Weights of a small transformer language model.
Size: width 384, 6 heads of 64 (1 for keys and values), vocabulary 32768, 22.9M parameters.
Architecture: tied embeddings, normalized queries and keys.
Training: a variant of Adam for these matrices, 5410 steps.
Each number is 128 + 24 x the weight over its row's rms, rounded and kept within 0 to 255. Layers, rows and columns count from 0. The size above them is the row's rms in percent of the matrix's.

# layer 5 attention output (transposed), 384x384, rms 0.0383, rows 2-21,66-85,130-149,194-213,258-277,322-340, columns 288-335
size [108  84  92  91  92  93  91  92  97 109  82  86  94 108 102  93 107  93 104  90  80 100  80  95  87  91  83  88  93  94  93 103  89  86  85  96  75  98  86  91 102 115 114 108 107 118 116 124 112 118 111 127 111 105 107 116 107 106 107 111 104 115 106 117 106 103 100 108  99  72  92 116  93  93 100 120  87 107  97 103  81  69  79 104 115 114 107 102  98  87 109  97 108 101 104  96  88  83  99  98 105  98  96  97  99 102 106 100 106  84  98  89 101  91 102 102 105 104 101]
[[114 140 120 111 165  96 160 130 131 115 133 134 143 122 126 129  99 101 130 131 116 141 132 122 143 134 122  97 120 143 115 130 178  92 134  95 121 146 124 117 145 133 101 149 161 136 163 104]
 [101 143 134 115 109 176 149 134 137 132 153 124 146 131 130 134 150 140 114  80 162 164 168 123 136 113 119  96  98 101  98 108 155 127 181 117 110 140 118 160 136 105 142 100 108 151  94 132]
 [107 143 148 130 125 127 148 178 134 128 107 150 144 177  93 139  32 154 163 125 129 144 155  78 144 135 144 105 131 142 153 127 140 120  94 198  97 159 134 115 101 150 120 111  95 131 155 131]
 [104 150 134 137 138 136 123 116 173 101 135 139 191 112  98 127 137 107 123 131 126 110 111 130  92 152 118 111 125  82 143  47  96 114 124 113 121 142 128 130 142 165 135  92 107 137 117 126]
 [135 145 130 133 170 164 120 108 115 127 100 116  90 146  69 115 131 111 137 100 129 143 111 162 107 128  97  81 108 123 135 145 147 161 119 120 115  94 127 163 128 186 147 155 111 117 122 123]
 [169  79 128 104 126 143 122 116 134 129 124 112 104 171 154 111 110 154 133  98 144  76 151 130 124 164 117 129 107 129 117 135 136 115 128 155 125 133  97 135 139  94 121 154 110 136 115 136]
 [134 185 106 107 127 158 121 122 115 159  90  97 137 161 133 112 110 144 119 116 129 117 128 103 128 123 134 139  87 122 134 143 100 127 111  95 135 175 133 101  97 144 155 135 147 144 181 132]
 [116 114 101 166 139 132 159 129 160 164 148  79 128 140 152 126 132  86 128 117 157 128 146 100 114 141  98 126 145 124 134 139 197 136 168 147 147 127 124 142 135 141 113  77 109 148 115 100]
 [110  90  85 153 147 118 113 138 161 131 147 127 129 140 168 141 124 125  93 142 121 101 131 135  83 157  87 148  95 138  82 141 136  89 174 135 128  68 113 108  86 143 112 159  86 130 131 141]
 [145 123 127 115  89 113 164 134 106 158 125 140  93 176 174 147 141 130 144 113 122 125 107 160  89 131 147 153 133 166 109 136 115 121 109 109 178 113 127 116 154 129 100 160 149 134  92 148]
 [127 133 122 140 145 189  64 114 143 136 148 126 104 133 117 142 157 137 161  95 158 135 113 159 106 107 134 100 124 122  98 137 107 165 125 114 159 136 143 144 107 121 139 141 159 101 134  88]
 [ 84  85  85 139 107 147 141 117 131 141 137 149 109 137 157 151 110 151 141 126 138  71 146 128  93 140 106 155 128 106 115 122 117 129 114 124 115 155 170 116 115 140 115  92 137 128 136  95]
 [152  90 130 130 155 136 120 107 142 169 129 117 106 116 111 128 122 142 121 131  96 111 131 156 123 134 149 153 125 185  91 137 115 137 122 185 142 160 170 135 142  87 132 120 153  96 101 137]
 [130  95  90 150 153 126 132 124 120 102  91 134 129 140 116 142 132 102 144  97  80 110 120 123 111 110 108 140 129 149 152 147  99 124 128 107 134  99 146 124 120 138  88 126 140 115 119 148]
 [114 140  83 118 124 142 103  96 154 146 167 109 103 102 136 117 143 148 173 137  97 106 145 132 128 154  74 135 108 123 100 143 129 154 136 116 145  95 110 138  98  88 119 120 110 127  95 118]
 [164 142 114 134 120 124 156 114 165 177 131 149 109 100 164 133 140 147 126  87 165 128 107 136 134 113 116 122 115 154 105 162 206 129 112 121 134 106 129 117 167 147 155  97 162 147 140 105]
 [157 101 147 127 110 149 121  61 140 159 163 118 108 124 157 119 128 162  95 140 134 125 107 128 136 138 106 153 133 189  91 162 123 147 156 112 163 135 110 137 133 121 153 148 137 127 110 137]
 [140 140 158 146 103 138 170 157 100 115 133  92 124 175 133 128 144 149 132 114 121  99 137 100 140 139 187 101 136 101 165 144 118 126 123 145  72 120 129 103 152 107 115  97 132 149 138 117]
 [128 111  91  88 104 166 115 115 150 170 181 131  85 117 120 147 129 155 154 167 133 113 103 129 130 154 155 137 161 154 119 159  90 155 117 145 127 123 116 118 111 108 137 148 133 106 134 113]
 [148 102 113 150  84  92 127 100 139 120  94  61  83 139 167 106 114 138 133 176 141 116 156  67 148 147  72 183 124 148 104 136 128 137  78  92 113  94  89  85  63 120 104 128 149 144 126  81]
 [147 124 155 143 180 110 107 126 138  89 140 136 134 167 105 138 142 139  94 140 125 103 124 158 110 158 126 137 133  95  98 116 127 129 139 125 173 115 142  41 144 135 142 111 143 114 159 153]
 [141 140 102 139 143 163 154 170 140 107 114 175 172 120 125 131 129 121 106 164 150 106 120 155 110 136 150  87 121 171 120 114 163 104 140 124 145 124 103  79 171 124 152 145 110 158 142 113]
 [139 146  96 129 124 164 153 134 102 110  97 141 121 134  96 134 131 152 103  77 132 117 133 155 152 174 120 132 164  98 148 178 149  90 108 102 127 114 125 150 133  99 140 138 119 157 136 151]
 [164 126 146 151  99 132 147 139 158 188 160 117 126  76 137  86 121 158  96  93 126 149 125 124 115 103 130 112 116 144 155 161  98 110 134 100 110  97 145 152 118 147 132 158 124 150 103  91]
 [171 127 138  96 134 100 155 126 153 103 117 129 122 151 148 120 144 113 134 128 135 130 121 130 139  90 135  97 116 157 119 142  74 149  88 134 160 111 131 126 110  96 114 169 120 108 150 132]
 [155 148 170 141 159 107 127 171 161 119 155  98 108 144 130 135 139  99 121 122 129 124 122 159 145 176 138 114 117 113 136 163 109 113 127 131 129 142 106 121 124 160 107 149 131 160 142 128]
 [121 176 132 139 154  92 132 125 131 127 151 192 144  56  69 107 107 124 102 110 137 148 158 135 143 151 115 138 146 149 154 127 156 153 109 120  82  90  84 143 133 110 139 107 112 125 134 133]
 [ 88 122 136 159 131 134 139 100 131 110 127  99  98 183  59 117 145 124 129 110 117 100 140 173 127 138  81 120 102 136 112 105 162 154 136 189 154 108 189 128 136 132 134 102 148 133 124 190]
 [151 124  90 123 112 155 164 106 133 137  73  81 104 124 127 117 161 124 130 144 119 149 131 123 100 120 168 135 121 107 106 109 108 114 132 113 112 118 105 145 100 148 148 134  89 138  84 117]
 [133 137 106 155  96 148 129 128 106 121 108 147 127 132 142 118 122 122 133 104 114 111 107 105 139 144 108 123  95 140 128 161 120 192 124 156 135  96 117 175 124 149 138 120  94 202 115 171]
 [151 130 145 138 132  91 105 143 139  98 138 136 157 143 156 128 115 155 140 124 152 105 157 118 179 136 132 139 123 147 130 153 159 112 148 124 145 126 109  91 153  86 110 136 117 119 129 140]
 [164 166 152 159 140 115 100 148 141 121 135 163 149 114 143 139 110  77 116  68 147 120 122 142 163 149 170 107 124 163  72 124 161 115  83 132 124 136 132 111 163 116 119 183 110 128 142 122]
 [134 122 150 120 103 128 164 128 153 124 189 132 110 132 193 147 126 157 120 140 154 173  78 109 135 110 121  91 147 114 130 126 120 101 110 115 123 108 178 116 152 130 115 140 129 105 138 113]
 [140 161 163 109 131 144 149 125 167 133 150 133 148  84 101 145 122 137 129 110 143 148 108 166 131 118 128 145 140 165 133 151 134 173 116 125 114 112 148 181 122 146 119 117 163 137 104 145]
 [154 141 165  67 169 138 158 127 149 186 105 142 119 146 125 116 148 137 126 171 113 137 102 151 146 103 137 128 129  98 149 158 114 153 117 158 110 136 133  70  72 150 121 151 149 111 157  86]
 [145 128 107 155 178 126 130 137 119 114  68 121  99 129  94  81 157 103 152 153  94 152 123 161 105 113 125 135 134  89 124  65  87 117 137 134 133 189 103 124 110  72 123 156 106 124 112 120]
 [153 200 148 163  92 116 113 133 127 129 161  78 143 152 129 114 186 138 102 156 113  91 103 103 153 119 137 113 110 114 147 111 130 138 106 118 109 117  97 166 165 110 134 124 148 147 138 128]
 [135 178 155 141 139 107 110 110 145 146 192 123 119 137 162 132 119 157 131 144 137 137 173 129 105 117 145 152  85 100 143 104 164 146 166 122 101 123 136 103 120 121 136 104 154 122 119 124]
 [115 108 165 101 117 125  95 129 147 124 129 146 116 107 122 174 153 103 112 155 117 135 122 106 115 138 132 164 130  87 172 103  88 142 168  92 142 142 139 134 133 153 123 107 195 102 128 164]
 [ 93 125 137 126 127 150 134 139  76 127 133 108 118 157 106 118 162 162  93 174  68 134 123 107 118 114  88 117 166  76 131 181  99 120 112 129 151 135 178 123 164  98 130 129 169 157 129 153]
 [152 141 114 105 138 146 157 132  91 125 145 129 117  66 142 117 141 141 175 167 131 109 106 138 127 112 166 116  85 103  93 170 163 113 166 149 134 160 192 137 104 151 118 113 136 133 100 174]
 [118  95 170 128 116 116 102  60 125 155 116  90 162 134 142 143 144 125 164 121 111 147 152 155  94 140 156 121 141 109 159 107 119 145 131 143 113 158 143 109 137 122 115  96 129 142 151 150]
 [135 115 116 119 110 105 128  94 168 146 146  83 133 138 100 122 144 127 128 139 135 132 119 138 106 120 119 111 151 150 111 140 135 123 146 103 156 149  98  90 105 158 102 140  99 145 142  99]
 [133 159  93 165 175 158 119 103 110 106 131 106 129 128 140 140 122 160 132 117 156 118 101 136 141 177 104 125 169 143 137 155 114 167  72 153 101 129 134 107 136 160 114 167 145  99 157 151]
 [128 113 132  73 156 102 155 145  78 148 155 130 161 146 137 119 178 141 102 185 137 113 117 152  79 132 120 132 117 129 124 147 160 140 114 117 115 137 146 162 124 107 127 159 180 160 142 117]
 [184 137  91 149  97 123 144 105 139 120 119 134 139 107 141 122 119 117 150 175  73 121 120 118 135 167 142  88 102 159  90 135 134 159 104 165 134 123 152 138 117 106 109 169 128 116 133 124]
 [135  94 138 174 136 122 146 120 158 139 186  96 144 147 137 140 128 127 132  91 111 109 116 140 134 142 111  93 163 131 120 155 132 142 164 142 113 130 139 199 152 124 153 118 167  77 146 115]
 [116 136 165 127 129 129 141 102 150  90 175 126 142  70 174 153 106 151 135 138 120 105 157 163 137 143 114 111  78 122 100  82  86 166 104 114  98 101 137 121 131 101 150 143 119 124  96 148]
 [172 148 134  89 131 122 114 126 141 131 126 130 129 136  69 130 122 138 146 135  80 104 150 111  96  85 104 124 150 134 152 108 114 109 168 141 141 117 116  94 127 128 135 152 135 129 155 137]
 [131 149 157 167 156 164 124 117 144 140 118 166 149 114  93 134 134 155 112 110 110  95 150 146 141 144 126 161 106 110 164 104 112 105 137 116  78 121 120 155 164  93 146  99 138 128 132 161]
 [139 131 144 122 168 155 133  93 163 147 107 142 134 133 164  92 140 114 157 147  90  89 129 116 136 114 122 168 144  82 125 130 155 117 124 189 123 111  94 120 130 121 138  99 119 143 118 124]
 [148 108 134  96 142 107 143 119 116 167 141  76 142 124 109 121  71 181 114 168 115 109 135 104 147  75 117 153 160 164 115 133 122  96 148 105 109 137 101  57 137 141 103 119 141 150 106 132]
 [142 112 118 137 111  99 132 117 146 152 183 117 125 144 117 126  92 105 170 109 112 113 164 124 124 139 124 128 126 128 134 133 117 129 156 109 101 140 117 106 143 142 149  99 142 136 167 134]
 [110 109 110 119 151 124 125 100 113 131 124 114 133 132 134 113 149 103 133 117 102 105 146  95 106 129 163  91 126 115 133 116 117 147 101 167 111 126 204  84 140  94 138 155 125 125 150 147]
 [123 127 131 132 121  90 106  92 106 114  94 101 125  95  82 147 148 128 142 153 124 125 142 146 108 108 119 109 125 110 139 137 105 122 154 151 169 101 136 128 108 120 113 103 113 113 102  95]
 [118 108 175 138  93 171 176 160 157 152 111 162 140 108 141 117 127 132  89 181 130 126 103 125 120 124 118 125  95 180 144  73 134 110 133  96 132 109 102 185 161 126 114 123 134 107 116 103]
 [ 83  98 116 160 136 191 116  80 169 123 126 138 118 119 124 108 115 129 145 100 128 111 143 162  54 148 114 167 122 116  94 135 139 155 111 174 148  90 132 165 142 112 128 109 136 111 109 145]
 [137  87  90 152 129 120 119 160  83 181 191  86  91  77  69 138 128 107 107  91  87 139  90 132 131 141 154 119  98 109 152 180 145 131 136 122 105 107 117 143 113 159 120 124 133 163  68 116]
 [130 137 156 176 139 134  98  98 105 129  95 128 124  96  92 113 143 122  99 140 132 112 140 116 100 126 113 121  83 137 119 129 165 132 133 135  96  86 132 111 171 153 133  73 116 180  87  91]
 [135 161  87 145 118 160  89 134  75 134 124 137  57 146 123 178 116 136 154 127  79 147  85 129 106 141 121 105 138 100 115 147  74 122 159 124 129 147 170 137 116 171 134 138  90 122 151 145]
 [173 123 157 113 104 107 120 128 117 125 124 142 128 142 137 107 149 127 166 129 203 137 146 117 123 152 110 119 135 134 104 118 116 133 157  98 131 117 158 116 143 123 140 159 104 167  96 121]
 [165  95 128 143 106 150 100 153 102 122  80 127 104 145 155 141 131 141 145 142 118 122 125 126  93 130 176 116 161  97 170 109 150 113 117 116 136 106 101 126  84  98 146 117 101 123 131  74]
 [131  90 164 120  92 162 129 160 145 106 133  95 138 130 140 125 123 147 145 127 150 178 119 129 109 130 138 104 108 128 122 135 125 153 170 136 144 146 178 123 121  65 127 146 125 135 114  97]
 [122 177 145  84  99 153 115  96 125 154 140 110 166  92 109 107 141 181 111 123 126 103 138 130 128 112 173 128 142 109 113 115 142  99 118  87 125 104 148 106 110 110 157  86 141 127 161 136]
 [137 100 137 132 165 139  81 125 121 130 131 159 133 112 126 169 131 103 155 112 150 123 111 132 127 112 128  89 148  73 103  96 125 125 103 119 185 163 119  90 121 137 111  61 130 100 101 131]
 [113 137 125 115 149 125 109  78 119 122  67  96 142 143 116 107 118  94  93 147 118 112 113  95 116 133 125 149 125 151 132 148 169 112 113  91 128 132 144 186 155  86 142 127 153 161 138 119]
 [146 112 146 165 125 113 125 169 125 134  52 138 135 113 149 117  99 130 124 125 114 116 150 140 127 104 141  97 113  95 131 136 146 107 131 129 106 115 153 144 116  96 158  94 143 132 114 115]
 [ 98 144  81 117 127 189 117 135 103 109  79 116 141 138 142 108 124 127  82 175 102 115 129 123  89 112 162 120 111 138 130 156 131  96 121 103 126 110 149 118 168  88 146 104 128  91 153 141]
 [117 122 126 115 115 138 144 100 117 132 111 125 141 112 132 125 165 120 132 133 128 157 141 149 137 142 133 127 123 164 134 189 135 131 107 124 113 128 132 146 183  66 129 157 138 131 144  72]
 [120 159 112 130 114 136 106 116 124 111 136 112 127 126 122 132  72 111 117 130  96 146 101 113 141 127 116 127 109  73 126 120  98 122 130 122 145 122 177 107  98 125 126 131 115 118 148 128]
 [141 109 143 151 102 139 133 117 157 147 137 114 104  95 105 118 160 127  94 148 132 129 170 138 113 145  78 171 138 121  92 120 122  97 147  96 165 125 132 108 134 147 123  90 106 119 173 112]
 [131 165 127 111 107 105 136 174 121 141 123  99 115 149 117 117 168 124  72 120 118 156 157 137 115 125 130 127 133 128 157 137 151 133 113 154  65 122 106 115 142 169 149 168 118 116 115 180]
 [126 145 166  87 108 146 106 100 107 157 100  61 141 164 143 167  87 144 122 118  89 125 175 108 100 123 141 150 136 104 138 168 126 126 104  63 140  95  95  90 143 145 193 122 143 119 155 143]
 [129 109 127 106 138 131  90  68  88 128 160 132 111 142 113 141 173 119 131 159 122 151  98 118 110 165 139 136 153 111 137 121 144 135 101  87 166 120 140 132 115 139 151 131 158 132 120 145]
 [ 74 126 117 118 145  90 139 138 128 114 166 127 114 164  94 153 131 103 149 129 128 136 162 108 144 131 121  83 136  79 113 163 135 112 159 104 109 130 139 127 166 122 142 160 148 124 136 125]
 [150 150 133 142 101 154 149 159 114 160 161 102 130 146  67 166 131 165 151 134 149 129 139  96 151 129 149 135 117 142 107  98 121 111 148 104 165  91  98 105 126 132 135 173 152 139 129 119]
 [167 166 187 123 120 115 123 148 134 145 127 139 158 125 136 111  99  71  99 129 179 128 105 148 137 154 124 119 119 112 144 152 112 173 141 147 125 134 147 152 142  92 130 173 113 153 126 133]
 [106 104 125 105 138 134 116 121 107 102 142  88 139  96 105 109 110 137 102 168 131 144 169 137  91 110 124 133 135 132 121  69 134 170 114 123 160 108 123 137 142 107 119 185 111 130 104 110]
 [107  97 155 115 141 125 147 138 137 135  84 135 122 117 113 117 130 157 130 123 104 166 120 126 121 115 102 115  85 126 107 117 162 158 122 133 120 144 137 130 149 109 139 145 144 146 160 124]
 [ 89 137 138 144 132 121 122 136 128 108  97 135 135 143 146 134 124 165 112  80 120 162 178 100 116 110 106 157 124 116 156  83 186  74 101 117 114 155 124 110  99 126 171 143 107 116 113 129]
 [147 138 150 130 131 117 123 155 116 100 155  87  82 139 123 182 106 128 150 125 135 150 109 182  92 112 138 136 146  73 117 155  85 140 105 106 131 114 159  86 137 125 122  98 134 103 114 139]
 [128 159 168 125 144 157 133 101 125 164 144 143 134 143 138 105 138 103 125 184 128 138 109 154 131 144 151 130 165 114 151 110 143 132  97 151 151 171  96 113 125  83 107 130 136 143 164  98]
 [123 116  98 123 126 148 161 184 123 120 116 135 110 127 152 105 164 135 146 150 117 124 142 171 143 144 170 146 143 111 187 145 157 158 158 134 156 158 177 107 148  71 135 130 138 108 125 145]
 [126 108 116 171 136 151 126 102 134 158 135 156 142 145 140 107 157 131 131 113 138 115 128 100 146 111 131 155 115 122 133  94 108 118 122 133 170  64 116 126 128 103  92 148 131 154 137 172]
 [133 129 171 100 161 107 114 143 134 173 170  99 123 102 107 111 113 110  88 113 130 135 137 136 138 129 127 101  81 136 142 126 136 142  89 134 144 151 126 124 117 145 131  71 136 143 126 116]
 [126 154 145 141 144 148 120 145 164 130 187 142 119  94 132 122 114 106 125 111 152  98 142 101 140 129 149 131 135 110 126 123 130 107 138 124 137  77 161 127 139 137  81 143 150 135 161 191]
 [156 121 130 126 137 118  94  99  84 117 127 182  86  95 124 117 166  86 139 105 140 110 106 130  89 121 117 170 117 173 131 123 130 137  97 116 125 100 137 146 112 144 151 136 149 128 106 152]
 [133 127 114 106 120 123 125 117 121 110 114 108 159 142 135 153 117 132 146 154 105 103 145 141  81 117 120 114 117 127  97 158 150 129 133 123  85  90 129 104 181  85  90 125 147 123 101 161]
 [107 149 124 110 147 135 112  86 127 152 105 105  91  78 124 102 137 134 104 116  94 109 138 135 144 100 185 133 146 127 133 136 136 118 165 108 106 119  98 143 138 153 125 126 169 109 138 126]
 [124 143 117 106 141 113 105 110 119 132 109 126 105 127 133 108 138 156 141 128  78 123  87 165 137 128 119 121 108 143  96 152  77 171 157 157 113 139 132 159 121 132 159 139  92 118 158 127]
 [137  89 136 135  92 111 147 130 138 165 138 102 151 120 164 105 153  92 105 144 118 137 143  73 149 138 112 116 123 149 133 126 135 120 146 111 135 111 119 109 128 152 126 170 156 113 162 116]
 [138 164 127 117 118 109 133 128 122 131 130 114 153 126 121  98 157 121 136 106 170 146 116 196 115 137 166 101 110  95 135 121 172 123 117 109 143 132  72 101 167 132 142 168  84 141 136 126]
 [128 119 137 132 103 124 153 107 165 139  93  94 131 148 156 200 156 129 114 121 116 140 146 172 109 108 109 121 127  99 114 142 137  95 164 123 146 153 132  76 120 104 140 141 128 120 121 125]
 [174 172 115 104 127 129 131  81 157 143 175  91 102  68 115 136 103 140 153 111 153 135 141 174 145 133 102 102 119 101 145 169 119 182 123  86 149 164 102 124 128 104 171 122 150 149 122 150]
 [ 99 133 167 137 148 117 115  80 107 114 160 154 119 123 110 154 128 125 106 135  92 136 123 155 111 117 145 132 146 130  87 132  97 128 113 165 112 145 171 129 133  88  99 147 146 158 196 162]
 [136 112 114 146 162 102 125 155 108 155 121 145 144 119 144 122 155 144 152 127 147 130 119 147 179 137 143 116 125 117 145 159 110 202 127 131 151 111 146 136 114 124  81 189 136 125 109 136]
 [135 130 116 137 101 148 152 139 118 130 172 135 120 128  68 149 109 134 136 106 174 115  99 107 140 125 167 112  92  51  96 119 129 111 133 163 136  85 153 129 121 138 137 145 102 134 118 128]
 [134 101 116 152 130 132 135 106 106 107 115 151 128 115 169 184 149 141 104 161 180 158 145 121 104 164 144 140 151 122 112 127 173  95 117 113 150  78  96  94  81 120 113 122  93 138 117 100]
 [134 131 172 136 118 112 121 119  98 119 144 134 109  90 103 116 146 104 134 100 143 141  97 106 106 151 162 104  93 130 112 110 109 154 109 106 127 156 130 144 166  92 123 141 162  89 158 164]
 [139 149 110 118 147 133 167 146 103 142 111 172 132 102  90 201 121 166 140 104  78 126 164 168  79 106 112 141 139 131 141 136 150 111 105 144 140 100 182 119 200  80 127 112 120  80 112 132]
 [113 110  99 135  77 129 110 106 148  96 133  89 142 102 139 109 107  99 112 126  93 131 140 141 123 142 118 118 139  95  78 126 137 144 123 123 103  93  88 112 144 106 126 139  94 140 104 161]
 [137 125  88  96 128 155 141 174 111 131  74 167 151  77 134 114  79 105 137 134 112 145 142 104 103 110 149 143 140 162 103 110 146 140 146 138 138 147 159  85  95 122  86 132 153 108 125 134]
 [144 130 155 143 143 130  98 105 115 108  96 111 140 109 121 152 140 163 129 140  53 120  96 127 122 134 151 110 118 129 113 122 125 142 120 114 109 103 120 138 146 179 130 173 132  89 139 107]
 [ 95 142 129 190 123 111 124 125 142  53 178 133 139 157 141 146 100 100 143 144 148 136 125 109 122 130 111 102 159 135 116 108 115 135 120 124 137  87 138 126 157 169  93 120 159 120 147 159]
 [119 104 193 140 114 135 172 179 132 116 138 121 178 148 114 107  93 119 155 178 129 119 132 114 109 137 138 126 124 142 145  94 148 173 134 124 105 144 126 140 165  79 108 120 120 105 113 121]
 [105  99 142 127 113 124 120 129  97 114 126 122  81 141 130 113 154  95 110 130 145 127 119 163 160 134  94 140 113 145 123 140 131 136 139 112 140 127 122 144 144  99  94  89 125 131  84 142]
 [140 113  88 136  78 122 105 122 144 152 174 117  98 113 128 158 120 152 141 112 129 127 110 123 121 141 118 126 144  67 116 106  70 146 140 101 130 137 120 121 103  81 100 135  85 113  96 137]
 [132 138 142 164 129 140 134 125 131  85  74 130 141  77  98 108 137 144 113 166 156 131 128 136 153 124 155 124 100 165 116 116 136 102 151 104 121 124  79 143 124 132 154 124 163 111 134 111]
 [171 124  96 117 184 119 139 155 110 138  92  79 178 155 133 136 119 111 140 148 146 122 136 139 105 158  87 123 130 110  99 127 121  91 138  99 113 151 105 142 107 186 125 124 118  91 123 162]
 [149  99  64 128 166 130 147 179 140 126 121 148 136 154 130 158 108 116 133 123 105 152 138 122 107 135 129 108 143 113  89 128 163 165  90 156 131 179 195 101 149 156  82 124 135 123 124 159]
 [151 142 164  96 163 106 125 187 101 116  81 177 166 129 100 160 122 119 124 116  98 103 126 103 116 104 137 132 107 158 134 120 124 134 112 100 100 142 114 111 107 183 107  93 142 133  92 105]
 [140 114 119 109 145 132 122 171  81 128 130 137 139 140 161 156 113 135 143 118  67 124 164 133 108 143 112 113 120 137 110 149 104 116 128 137 110 127 133 122 153 121 134 105 123 140 114 135]
 [ 71 127 120  85 138 126 136 147 151 152 139 152 157  74 140 131 133 124 142 131 105 103 109 133 118 134 178 121 180 101 161 116 137 142 122 121 112 136 136 143 139  92 132 157 144  88 150  76]
 [149 106 124  68 138  99 127 157 123 137 126 129 102 166 125 164 105 146 156  95 110 123 127  96 119 116  76 144 152 159 169 144 113 119 126 151 118 141 156  76 120 134 110 114 118 181 138 129]
 [145 103  98 124  86 133 153 146  81 122 104 134 182 115 148 126 123 150 130 120 116 104 117  89 129  98 111 136 133  96 151 112 138 120 141 149 140 122 145 125 128 132 125 145 170 158  77 127]
 [131 122 112 136 103 137 153 148 120 125  84 132 137 138 103 117 121 134 158 154 167 139 122 146 172  97 133 161 134 162 121 152 134 140 144 131 147 136  70 121 106 137 101 116 121 155 117 119]
 [144 126 118 148 135 100 130 162 132 145 130 109 189 130 149 108 118  77 101 112  68 137 127 170 156 144 114 121 144 141 192 118 156 128 137  95 124 176 143 105 122 138 146  82 133 108 146 135]
 [122 107 138 132 125 121 143 148 134 151  92 148 123 159 115 136 168 160 132 127  91 141 109 129 142 116 105 149 113 114 141 128 120 140 100 140 120 126 184  80 130 183  97 130 127 160 117 123]
 [123 132 126 147 115 136 129 122  93 127 164 116 113 158 141 143 106 141 153 165 111 149 160 124 101 125  90 147 143  99 117  83 137 151  88 117 161 141 115 108  83 108 104 112  88 155  95  88]]
# layer 5 attention value, 64x384, rms 0.0307, rows 3-21, columns 288-335
size [103 100  97 101 101  96  98  97 110 100 101 101 103  98 106  99  98  96  97]
[[126 106  94 132 144 133  80  93 113 125 139 109 114 155 147 113 146 116  83 168 106  94  95 152 118 112 157 158 141 145 131 119 106 112 100 134 152  93 126 107 125 111 152 118 166 120 107 115]
 [154 128  67 151 153 124 126  93 124 107 100 107 105  82 134 159 198 129 106 140 162 109 119 138 153 119 128 122 139 134 123 115  98 124 162  73 122  95 136 119 113  80 127 162 187 128 116 126]
 [143 104 112  89 124 129 142 111 113 204 121 113  88 183 122 106 152 145 118 112 163 118 117 165 166  87 162 156  91 152 130 149 173 119 117 120 114 112 147 125 104 130 106 117 124  94 122  90]
 [120  92 103 112 111  67  88 171 124 178 124 126 128  99 161 109 121 131 111 122 124 129 138 134 143 129 145 170 103 122  79  99 107 143 126 160 163 144 138 110 103 138  97 111 116 139 139 139]
 [ 87 160 138 172 135 123 125 113 119 117 148 149 144 131 127 143 149 126 129 139 109 149 103 151 148 102 148 155 141 111 131 132 150 112  82  86 157 140 157 129 100 141 139 123  94 143 135 102]
 [110 105 145 217 136 115 124 141 128  89  98 140 151 134 153 148 137 145 129 143 145 122 160 134 187 113 146 130 142 117 116  97 151 178 116 111 100 101 177 105 150 151  94 128 124  95 114  80]
 [123 143 143  72 134 108  89 117 133  98 100 143 121  76 115 101 105 207  68 144  88 158 108 156 137 145 147 149 142 111 130 116  64 116 112 112 116 134 117 119 153 110 120 135 163  94 126 115]
 [121 137 138 129 119 150 187 118 130  96 142 140 111 121  93 141 130 138 174 121 123 126 143 115 172  87 186 106 110 117 182 100  96 153 126 121 137 139 180 139 115 100 135 100 179 158 132 127]
 [ 99  86 136 153 141 146 101 107 146 120 140 108 140 111 103 118 154 123 133 138 124 117 133  85 193 145 106  93 126  98 165 105 151 138 160 183  90  79 119 160 133 123 138 111  87 113 135  83]
 [124 171 138 101 127 127 160 114 147 161 146 121 144  91 114 114 128 136 112 165  99 119  78 108 133 128 106 126 147 110 154 137 139 109 166 141 148 127 117 140 159 166 127 114 100 151 138 149]
 [160 161 112 120 117 108 139 144 127 131 131  91 145 163 108 126 114 112  93 136 127 173 145 116 120 146 140 122 117 139 171 107 129 109 141 123 118  88  76 145 144 117 127 140 118 112 129 155]
 [116 171 123 110 139  99 110  95 144 116 151 108 142 155 122 143 106 115 139 124 155 154  98  89  94 120 130 147 130 114 171 125 139 148 139 116 130  70  77 131 119 177 155 114  95 142 146 148]
 [153 108 104 147 113 133 100  82 134 143 190 110 101 115 113 119 109 147  93 138 120 132 110 160 176 176 161 131 110 112 119 102 124 120 150 100 164 131 118 134  99 107 139 138 137 141 136 105]
 [140 138 132 182 192 123 105 102 145 103 138 133 118 157 115 134 161 115  92 133 124 133 118 148 157 107 190 132 159 122 120  78 164 146 130 134  95 105 122 114 169 161 122 159 132 113 139 164]
 [114 124 145 108 164 139 141 130 170 118 148 123 140 157  73 152  94 183 165 139  97 104 125 138 123 102 127 138 120 117 127  74 123 132 141 115 135 128  97 130  88 157 102 189 117 123 110 149]
 [121 162 151 129 158 125 155 137 143 120 120 157 125 127 170 148 131 145 186 103 134 152 169  94 137 134 127 111 125  82 184 116  67 120 129 129 136 103 154 121 134 104  98 141  97 129 123 116]
 [151 132 159  88 132 145 106 111 112 126 115 149 130  87 155 135 111 124 109 133 149 138 119 132  82  92  97 155  97 160 112  65 164 114 119 132 151 143 110 111 148 150 114 158 116 117 121 158]
 [118  90 129 143 105 137 148  96 173  90  62 127 122 150 104 116 128 125 132 146 127 139 118 125 129 151 145  99 118  99 115 158 155 117 154 161 145 120 135 141 157 154 120 118 155 131 116 145]
 [126 131 103 112 161 151 115 159 122 104 182 172 157 121 135 164 148 151 140 119 113 159  94 142 111 124 147 100  93 103 111 131 130 134 161 129 121 159  78 116 147 110 146 128 122 126 120 130]]